Part of a small language model's weights: 572M tokens.
Each number is 128 + 32 x the weight over its row's rms, rounded and kept within 0 to 255. Layers, rows and columns count from 0. Numbers have three digits each. The size before them is the row's rms in percent of the matrix's.

# down: layer 13 MLP down (transposed), 1024x256, rms 0.153, rows 1017-1023, columns 128-255
# up: layer 13 MLP up, 1024x256, rms 0.138, rows 1018-1023, columns 128-255
down1017 097:151144159167104124171112168129170110095133147134146091109099091106112094114205131157080087109106105163101109115089070137170036119118101122132112141100140181158080154121204108123098170183057127107094121141128154155133113123081103087124088086068166107072130147181110130148105198158085123076118130108138209108141108146162138163055156121141174137088146115188118153141136139155130088147148
up1018 107:147109202189135170168080110134132113159091162086125122104122150126116118142083135153079092154116101095100162212187097171130124094144092140169117175126175122116118102167124136127132138105144135104196106094185127106149119144138095136141117087032111159119084084126164127138145102089198146147074134170121144119158086134160172163162192118105127112152126157131173147136134155132129074120199
down1018 103:122135152102177083111080165125148118102113113164115159121157124116098156128077102152157104169110144161058155129116177164074142084178099164200170133126128125164144093145082109113130186114177053116139080131152157151109147109117145134191151123180076085152090111190167085128128163160111151128128146168158132116116164152169114125078157115119150091108142109188122115104126113189124093175105
up1019 091:158213142179117115155143163094085137132113136175149159175122140148069137127181112098143079128129132103142165145175107161145138142097075111084083175137155129154116152081122126137078096074080139185124148133143116043113149139057143129125136096148132164140103112117192099098048096142146090157087161116140101089098098125097119095093128102162133122121112160197120095173155158123087079105194
down1019 091:114145085177145096144151176140112098161131160150098136178116097138197106075168140217142066070076114138156124144080139156117110122163137128114130147144108121108095142130158148093085141187113001081136118128154107131174107135126088164152127100182119104134066107131124101185153172106096087079108116124119116117125118185111163132169138134114129140091156111172105159120222080125090124076088
up1020 103:082167122014151155160140143114110101146120096089137037104171110132097116109121187138182103157149135157103159093148082175184124195152153137109055130132096094072070117089158150194147157133119136126152155139150120159084144105087138090086078122142099119139144087181111126182127129118106160152141113131091191107131106114127153195081199148077141130182111122089073074181101148074143127167090
down1020 106:129134135129146128212100169104111088112148109094141152116120110153138119145089106105107139140119120135131111167087111077126188114107160095111154131173140167092102128120116129151106085093137086109126096142191079142160106129143157089104105160085137100118168104129080217150193133104202129132118135146129099199071086142110163083103153133174152183117083072143116225131144151176164143150144
up1021 098:141192157106141125147134163127177097127151148133124101172128195088114174093133155148154130101124104153098144157074136162097109117124132088168160143134108180106108086138111200108114114110147083087129122078092166052126166118069106135116173104160080127137199093137106120098129148145130135197131093123157138096165163129165177140133098124163105136120110116112122128117154085072145103152070
down1021 095:176177091121167158179137130181166112192063119136064123108122136138161105106082130129169148147164091163137124097124169133127130140126123154111102141149115127099091091075128216101125073131134067082117120110109130144103099159126098154129137121146154130102146169128123166010169141125132117148119116119116129128146139179185065164058165156134194120176113110128151108132103191151144140109105
up1022 107:152123105060088128099122190120106084173114111151124142110114170135063126170121067161121083132188135048128114160157132134141105191121092129121103119120186154134132134117165114055142114143137071130128140148129121140138115137136122150132132121162171186186126126175182140093154172121099079129124108175140136185125135158163117135123106088133080128111100165123154180152079128124076141194136
down1022 107:067134143098095135135178093124151158160120113123116099155182095133082133132135132085148190206162138117134152138137115093103092144142080206132109187102124155117128194145140126059103136130110184118095159123093077099051094122092120169159128081155175071108154125114087174040150178169093140080143063081157149138129168139133123127078146161133082133166095140154156158078155148070132131101129
up1023 103:155067083140129105131126138111116128131150192140117170113077135130124120140126082158171087149101137110065162146132169128102106150113161151109154033140118168172131218131123126122098120116153090092081135151156133185113140121178123189123088128081152144100126172173188167160154178144171124144151114057152181122117102105102136083061080122145113074125091154087069141146135075122189140119115
down1023 101:148130141102138157074132142143091141126048074116128140201146073098113130123096130169100089129105140165144081060166071178163110160121153106110103045164087018194114136083141113133109148033130123137116109090121132085140085125142147088113127141112125179152090107121118172152081118112115109096141147119112110118186147131145075179152152133161087111073116094111138199140065093161143150081156